Weights of a small transformer language model.
Architecture: RMSNorm before each block, rotary positions, no biases in attention or MLP.
Training: a variant of Muon for these matrices, 131M tokens, 3998 steps.
Each number is 128 + 32 x the weight over its row's rms, rounded and kept within 0 to 255. Layers, rows and columns count from 0. The size above them is the row's rms in percent of the matrix's.

# layer 2 MLP up, 256x64, rms 0.28, rows 149-179, columns 32-63
size [ 99  86 103  93 107  90  99  98 106  96  87 102  87 101 108 117  95  99  94  90  88  91  97 113 103 107 104 100  93  99  96]
[[129 109 159 156 128 136 124 117 134 112 158 118  78 163 163 193 116 130 143 154 143 163 167 130 114  97 163  79 150 161 123 141]
 [152 158 124 134 112 132 139 152 162 157 176 136 136 126 137 162 138 129 182 177 153 198 119 133 155 156 134 144  54 183 167  77]
 [ 88  59 185 101 161 130 175  74  92 104 177 138  82 130  97 140 122 139  96 164 125  61 122 134 145  71 140 102 154 154 119 136]
 [ 80 119 106 140  88 136 133 130 124 109 175 186  82 194 148  94  90  89 133  90 153 128  93 126 137 103 110 106 104 118 112 149]
 [165 156 161 119 135 182 104 128 131 108 100 104 126  59 150 113 181 132  93 167 111 156 124 115 182 145 162 130 115 123 158 131]
 [112  99 149 132 114 163 161 180  80 102  74 180 146 146  67 123 137  88 164 101 105 135 129 152 126 138  90 152  56 125  87 117]
 [114 151 163 132 128 179 124 193 147 142 139  55  80 189  96  64 134 146 180 149 181 132 126 108 135 138 143 123 154  99 154 121]
 [201 134 126 122 152 156  87 185  66 114 104 127 141  97 103 101 148  96  81  97 136  92  98 110  93 145  73 140 115 114  82  91]
 [151 118 107 135  85 141  84 108 103 144 161 151 189 100 131  97  98  91 128 134 145 141  85 169 195 162 126 127 138  84 127 105]
 [128 132 113  98 136 135 169 133 168  87 133 134 148  95  88 164  93 228 136 133 172 128 133  95 159 107 149 138  96 144 129 123]
 [117  38 129 128 167 178 101 132 110 112 119 158 133 129 125 125 107 133 167 116 110 119  96 129 114 169 153  63 183  83 110  98]
 [188 128 128 130 139  77 134  79 123 135 124 126  95 125 150 106 105  84 101 142 135 131  89 100 143 137  96 191 126 111 120 161]
 [126 153 116 118 149 103 125 125  98 136 116 156 187  84  94  81 134 161 167 101  64 115 143 123 178 113 101 130 145  85 117 132]
 [140 157 149  61 163 155 131  93 104 148 135 188 157 131 118  90 114 148  86  81 129 107 125 232 108  89 139 142 143 148  80 129]
 [151  84 115 154 161 143 142 136 154 121 130 145  96  68 134  78  95  45 131  57 137 122 183 129 137 122 125 137 147  74 137 107]
 [ 77 164 161 159 137  59 133 137 114 165 127 129 110 170 193 173 125 166  73 137 174  73 100 143 120 129 143 119 111  99  96 195]
 [162 121 129 112  91 115 104  95 135  64  96 145 186 148 152  73 149  45 114 156 106 124  84 160 199 150  97 162 144 152 115 114]
 [111 109  97 142 141 136 172 152  91 152 106 181 123  98  57 172 110 167 161  49  92 124 108 189 180 115 157 145 154 124  95 160]
 [130 110 127 130 182  87 103 165 186 163 157 144  94 116  98 113 142 149 175  87 123 169 138 107  86 119 216 156 183 139 119 109]
 [144 153 142 153 166  84 118 161 106 116  99 114 176 118 112  63 102 129 172 121 105 124 141  93 123  99 112 162  75 137 168 128]
 [143 102 172 119  81 167 127 127 139  91 126  89 139 153 112 164  48  94 113 127 112 133 116 117 109 153 147 126  99 126 179 201]
 [142 147 149 171 115 120 155 116 150  99  71 129 113 140 165 162 119 152  94 184  86 148 133 154 162 146 167 157 161 155 129 170]
 [212 145 130 200  93 142 118 100 142 140 114 108 133 124  74 176 117 136 150 111 112 100 143 145 133 144 115 140 104 120 125 200]
 [ 97  50 129 145 108  71 122 127  75 137  73 142 132 158  98 113 173 100  82  85 102 113 137  72 162 168  88 119 155 115 134 137]
 [124 125  88 106 127  98 136  80 125 153 108 125 135 160 160 135 130  78  83 146 167 164  64  90 112  74  62 122 128 150 200  88]
 [120 145 144 130 145 207 133 112 151 105 195  70 122 130  94 115 122 132 180 108  82 172 158 122 210 112 164  72 127 105 127 142]
 [186 108 150 102  96 156 169 126 170  82 148  61 126 141 126 131 154  73  89 157 118  70  52 128 146 113 117 108 138 208 155 110]
 [ 95 201 125 155  89 155 145 153 158 137  64  96 103 144  63  68 148 117 165  99 115 106 121 143 136 131 101 195  71  97 140 165]
 [146 108 141 159  73 113  72 152 129  87 122 140 155 144  90 144  64 131 161 143 151 150 121  96  70 154 150 150 125 127 146 131]
 [152  96  90 136 149 107 136 142 114 206 118 142 160 164 115 144  91 145 157  86 156  70 158 123  91 122  74 154  84 155 112 113]
 [128 170 146 110 150 137 118 165 186 195 115 116 134  81 128 153 148  93  87 121  98 164 128 120 117 128 155  93 140 118 174 110]]
# layer 2 MLP down (transposed), 256x64, rms 0.0644, rows 149-179, columns 32-63
size [ 97  91 101  87 100  97  97 102 116 103  94  93  89 100 108 114  95 104  94  96  89  93  96 106 100 112 104 101  94  97  97]
[[118 111 169 138 107 153 156  20 130 114 140 150 135  87 106 111 131 147 144  91 102  99 159 128 163 129  76 168 144 117 146 156]
 [128 168 145 161 150 128 136  95 140 104 177 138 164 114 121 141 197 167 118 187 147  94 101 139 227 156 120 168 114 149 116 135]
 [119 152 106 123 173 104 146 154 157 177 167 207 119 159 138 132 149 107 182 153  92 103 148  66 117 141  55 132 126 177 132  97]
 [ 68 162 160 148 148  98 102  89 206 117  89 147  87 129 144 170 119  92 120 109 112 136 143 112 125 183 169 128 184  96 117 125]
 [178 127 114 118 105 111 130 124 178 170 158 167 100 143 113 124 115 164 181  84 117 120 127 139 101 109 117 157 103 160 134 110]
 [ 70 112 150 180 126 165 120 157  98  96 158 113 123 140 100 148 141 119 134 156 189 158 169 122  85 167  93 127 133  49 182  94]
 [149 122 179 153  83 160 128 100 185  86 187 121 140 195 146 176 122 161 184 111 150 120 120 152  99 135 155 122 149 159 117 125]
 [ 54 127 110 120 131 142 123 146 134 114  53 138 168 149 183  77 189  92 146  93 135 111  49 117 134 123 111 141 148 139 107  64]
 [131 154 149 123 116 181 104 152 110 136 110 124 137 112 129 104 125 147  88 134 122  83 115  78 117 139 121 126 138 132 159 164]
 [145 143 180 175  97 107 154 103  64 177 100 108 119 179 143 141 154 127 139 116 117 127 140 123  52  99 165 200 116 119  89 149]
 [ 95 118 223  98 153 119 165 144 192 135 179 138 114 167 129 129  80 129 108 116 175 120 118 173  90 125 144 106 107  77 135 134]
 [101  96 125 123 148 128  88 196 100 157 106 115 160 147 170 151 105  91 109 120 130 135 173 115  85 180 127  90 152 144 122 138]
 [155  87 102 104 137  57 141 180 150 131 108 148  52 117  86 123 161 110 120 103 103 169  93 134 110 142 117 113 103 122 156 110]
 [140 115 152 125 132 120  86 149 137 101 131 152  84 109  88 169 209  97 129 155 164  96 107 157  79 166 155  73 126 112 158 140]
 [129 134  94 100 100  88 165 147 114 142 168  95 124 139  87 143 138 219  99 142 164 154 102 125 105 129  88 111 112 152 111 151]
 [122 112 160  88 104  76  93 144 135 120 151 130 140 161 109 139  81  89 191 108  74 164 131 101 141  88 182 120  98 118 199  86]
 [138 149 151 144 128 122  48 134  99  79 129 124 178 168 174 130 210 116 111  89 113 159 135 139  54 151  85 207 175 124 111  99]
 [167 158 176 153  47 172  92 124 136 148 158 126  97 167 111 119 110 106 170 177 107 124 124  96  94  99 132  95 149 114 115 120]
 [144 113 118 119 152 156 110 202 112 153 104  88 158 113 114  99 112 122 182 131 144 157 126 154 136 134  96 163 145  66 105  69]
 [134 127 127 148 151 187 179 142 123  92 129 112 188 113 147 117 166 131 108 168  11 135 133 129 215 107 101 139 124 128  74 132]
 [ 93 121 169  78  61 115 197 155  97 111 127 112 121 114 149  98  84 113 158 116 114 183 140  97 164 143  92 148 131 101 136 169]
 [101 129 160 123  93  73 153 140 123 101 115  96 116  64 167  79  89 147 174  91 157 109  84 122  96 109  88  97 115 116 149  64]
 [112 151  49 128 170 170 142 138 129 163  96  86 185 133 169 119  96 129 156 153 170 169 115 130 127 128 130 115  64  82 118 178]
 [181 110 101 113 114 202 110 180 132  90 138 108 112 135 131 163 131 154  64 126 149 120 127 165 122  86 167 166 145 151 160 174]
 [119 141 198 101 151 122 149 182 195 118 129 140 175 112 117 120 197 151 179 135  44 108 136 165 100 149 112  87 112 115  88 145]
 [118 132 115 109 102  75 125 201  79 180  61 171 126 163 149 158 165 142 112 188  83 103 112 149  52 131  86 162 113 122 124 105]
 [113 113 156 132 164  81 131 111 199 149 114 181 133  86 154 140 163 119 203 122 121 165  85 156  88 167 191 121 134 120 142 178]
 [ 98 106 107  80  98 100 148  87  85 144 160 142  85 125 135 142  61 130  45 194  70 151  98 141 143 141 166  80 162  84 111 106]
 [ 62 108 157 163  95  98 140 130 166  75 130 126 165 139 136 135 178 154 132 117  79  95 140  95 127 115 110  85 110 164 108 103]
 [142 141 142 116 176 103 148 113 104 119 176 108 175 105 119 129  78 112 148 150 117  73  62 101 158  39 144 120 109 135 151 135]
 [109  95 163  98 153  84 104  68 122  82  98  96 120 114 119  93 144  95 103 146  27 146  86 138 151 177 179 111 120 151 137 109]]
# layer 2 MLP gate, 256x64, rms 0.281, rows 150-180, columns 32-63
size [ 98 109  94  94  98  97  95  99 102 102  99  89  96  96 108  93 100  93  92  89  90 104 104 104 108 103  99  90 102  91  97]
[[126 111 121  83 135 177  98 199 105 163  77  88 163 168 136 156 124  98 133  74 159  62 129 109 127 104 106 144 125 136 133  70]
 [142 131 137 144 123 128 101 119 178 141 110 135 174 128 164 135 113 101  95 168  99 159 159 150 138 110 230 119 119 102 163 158]
 [178 160 121 105 152 117  62 107  88 171  91  98 121  77 142 150 154 157 122 129 128 136 163 104 111 144 129 170 106 134 153  98]
 [ 68 116 130 137 160  83  96  78 105  88 110 112 130  89 129 141  84 124 122 206  70  96  71 151 121 168 168 127 134 136 131  85]
 [ 97 117 137 129 106 185 132 120 133  78 156 166 162  95  91 180 149 113 168 165 125 151 144 194 163 107 116 121 143  80 126 131]
 [152 140 101 155 119  77 134  59 119 139 109 189 128 106 181 175  48  72  91 129  78 118 171 134 145 110 149 151 108 123 146 103]
 [100 150 205 111 109 144 111 169 146  86 128 130  77 125  29 148 128 106 114  75  82 101 165 143 163 123 114  74 154 127 128 107]
 [107 147 148 127 113 186  88 148 131 111  98 114 108  92 150  72 177 158 195 136 117 105 134  80 175 196  92 137  98 166 155 122]
 [ 96  80 113 128 203 113  95 118 110 127 105 154 171  75 128 149 145  75 115 160 146  81 126 152 132 120  93 179 106 119 190  90]
 [117 111 140 146 138 120 127 186 116 100 116 146 153 129 126  86 134 102 129 122 175 122 136 157 168 163  88  95 148 119 104 151]
 [106  93  94 191  79 201  93 143 123 119 114 104 140 134 103 150 161 183 134  89 139  82 150 134  88 133 132  71 114 162 160  83]
 [156 149 141  98 189 105 131 178 180 154 143 162  35  91 116 128  92 129 122 155 132 141 150 100 129  89 119 132 114 108 205 135]
 [ 99 119 183 181 102 140 135 122 152 146 161 127  62 176 108 182 106 116 147 137 162 158 142 115  97 118 136  82 104 155 147 157]
 [ 94  67  71 150 143 125 140 126 125 117 166 154  92 117  88 141 183 139  57 124 133 157 141 123 153 154 115 129 147  88 116 166]
 [142 103 119 104 183 125 107 183 134 130 114  90 127 149 175 129 105  76 177 106 147  96 169 151 139 139 114 133 183  83  92 164]
 [183  70 136 149 168 141 158 122  92 122 170 129 119 147  92 201  97 140 133 127 178 121 147 106  74  16 131 121 124 134 120 100]
 [145 184 184 116 108 151  94  93 178 121 197 140  85 139 117 132 150 125 144 127 148 109 169 102  85  60 114 101 114 109 125 117]
 [120  70 166  93 142 128 133 156 113 168 146 172  90 116 158 102 118 106 151 127 109 132 163 130 102 121 121 129 175  99 178  92]
 [145 155 134 107 112 108 144 105 146 169 130 133 165 117 131 110 136  97 169  61 168 153 165 129 133 115 133 148 161 197 154 169]
 [124 126 129  94 113 146 158 144 102 139  94 112 125 144 124 100  24  79 155 125 131 129 125  98 132 126 155 102 136  78 148 160]
 [119 113  72 137 136 129 129 132 143  74 106 114  84  61 164 151 126  51 159 165  63 113  91 141 119 132 102 136 117 125 105 104]
 [128 163 117 150  68 117  61 149 134 141 105  48  97 142 129 142 149 157  59 154 110 159 135 154 135 148 151 118  99 138 124 158]
 [131 115 116 114  61 168  95 191 105 130 114 139 101 164 136  91 155 123 112  97 124 118 114 187 143 154 132 126  71 160 118 162]
 [ 95 150 173 166 134 147 140  97 113 139 126 120 101 118 108 169  93 114 116 105 197 161 159 107 192 152 122 105 135 158 114 155]
 [107 148 135 151 123 130 183 182 141 109  66 167 140 117 178 136 117  93  94 151 114 182 141  93 106 117 128  98 112 120 145 126]
 [ 58 130 128 125 189 119 112 116 205 190 126 103 128 118 165 118 130 107 105 150 100 137 118 135  99 149 121 106 152 131 153  60]
 [115 171 143 179 125 154 159 114 108 125 139  89 119 139  57 137 141 115 153 131  74 144  54 144 112 148 116 162 116  95 126 116]
 [133 167 144 133 161 114 121 144 104 159  88 120 119 122 116 158  46 164 149 112 124 181 137 130 148 121 123 180 110 112 116 154]
 [147  76  64 171 174  76  76 169 159 139 168 139 153 149 192  58 113 137 176 112  85  68 129 111  94 110 109 135 151 122 129  82]
 [ 97 128 136 180 189 188 128 145 103 209 105 142  98 110 127 180 111 172  95  53 135 138  97 115  98 111  81 116 163 121 116 146]
 [178  85 126 109 113  54 103 116 130 141 164 185 150  95 100 151 114 103 162 114 180 148 151 164 102 101 121 187 106 169 139 129]]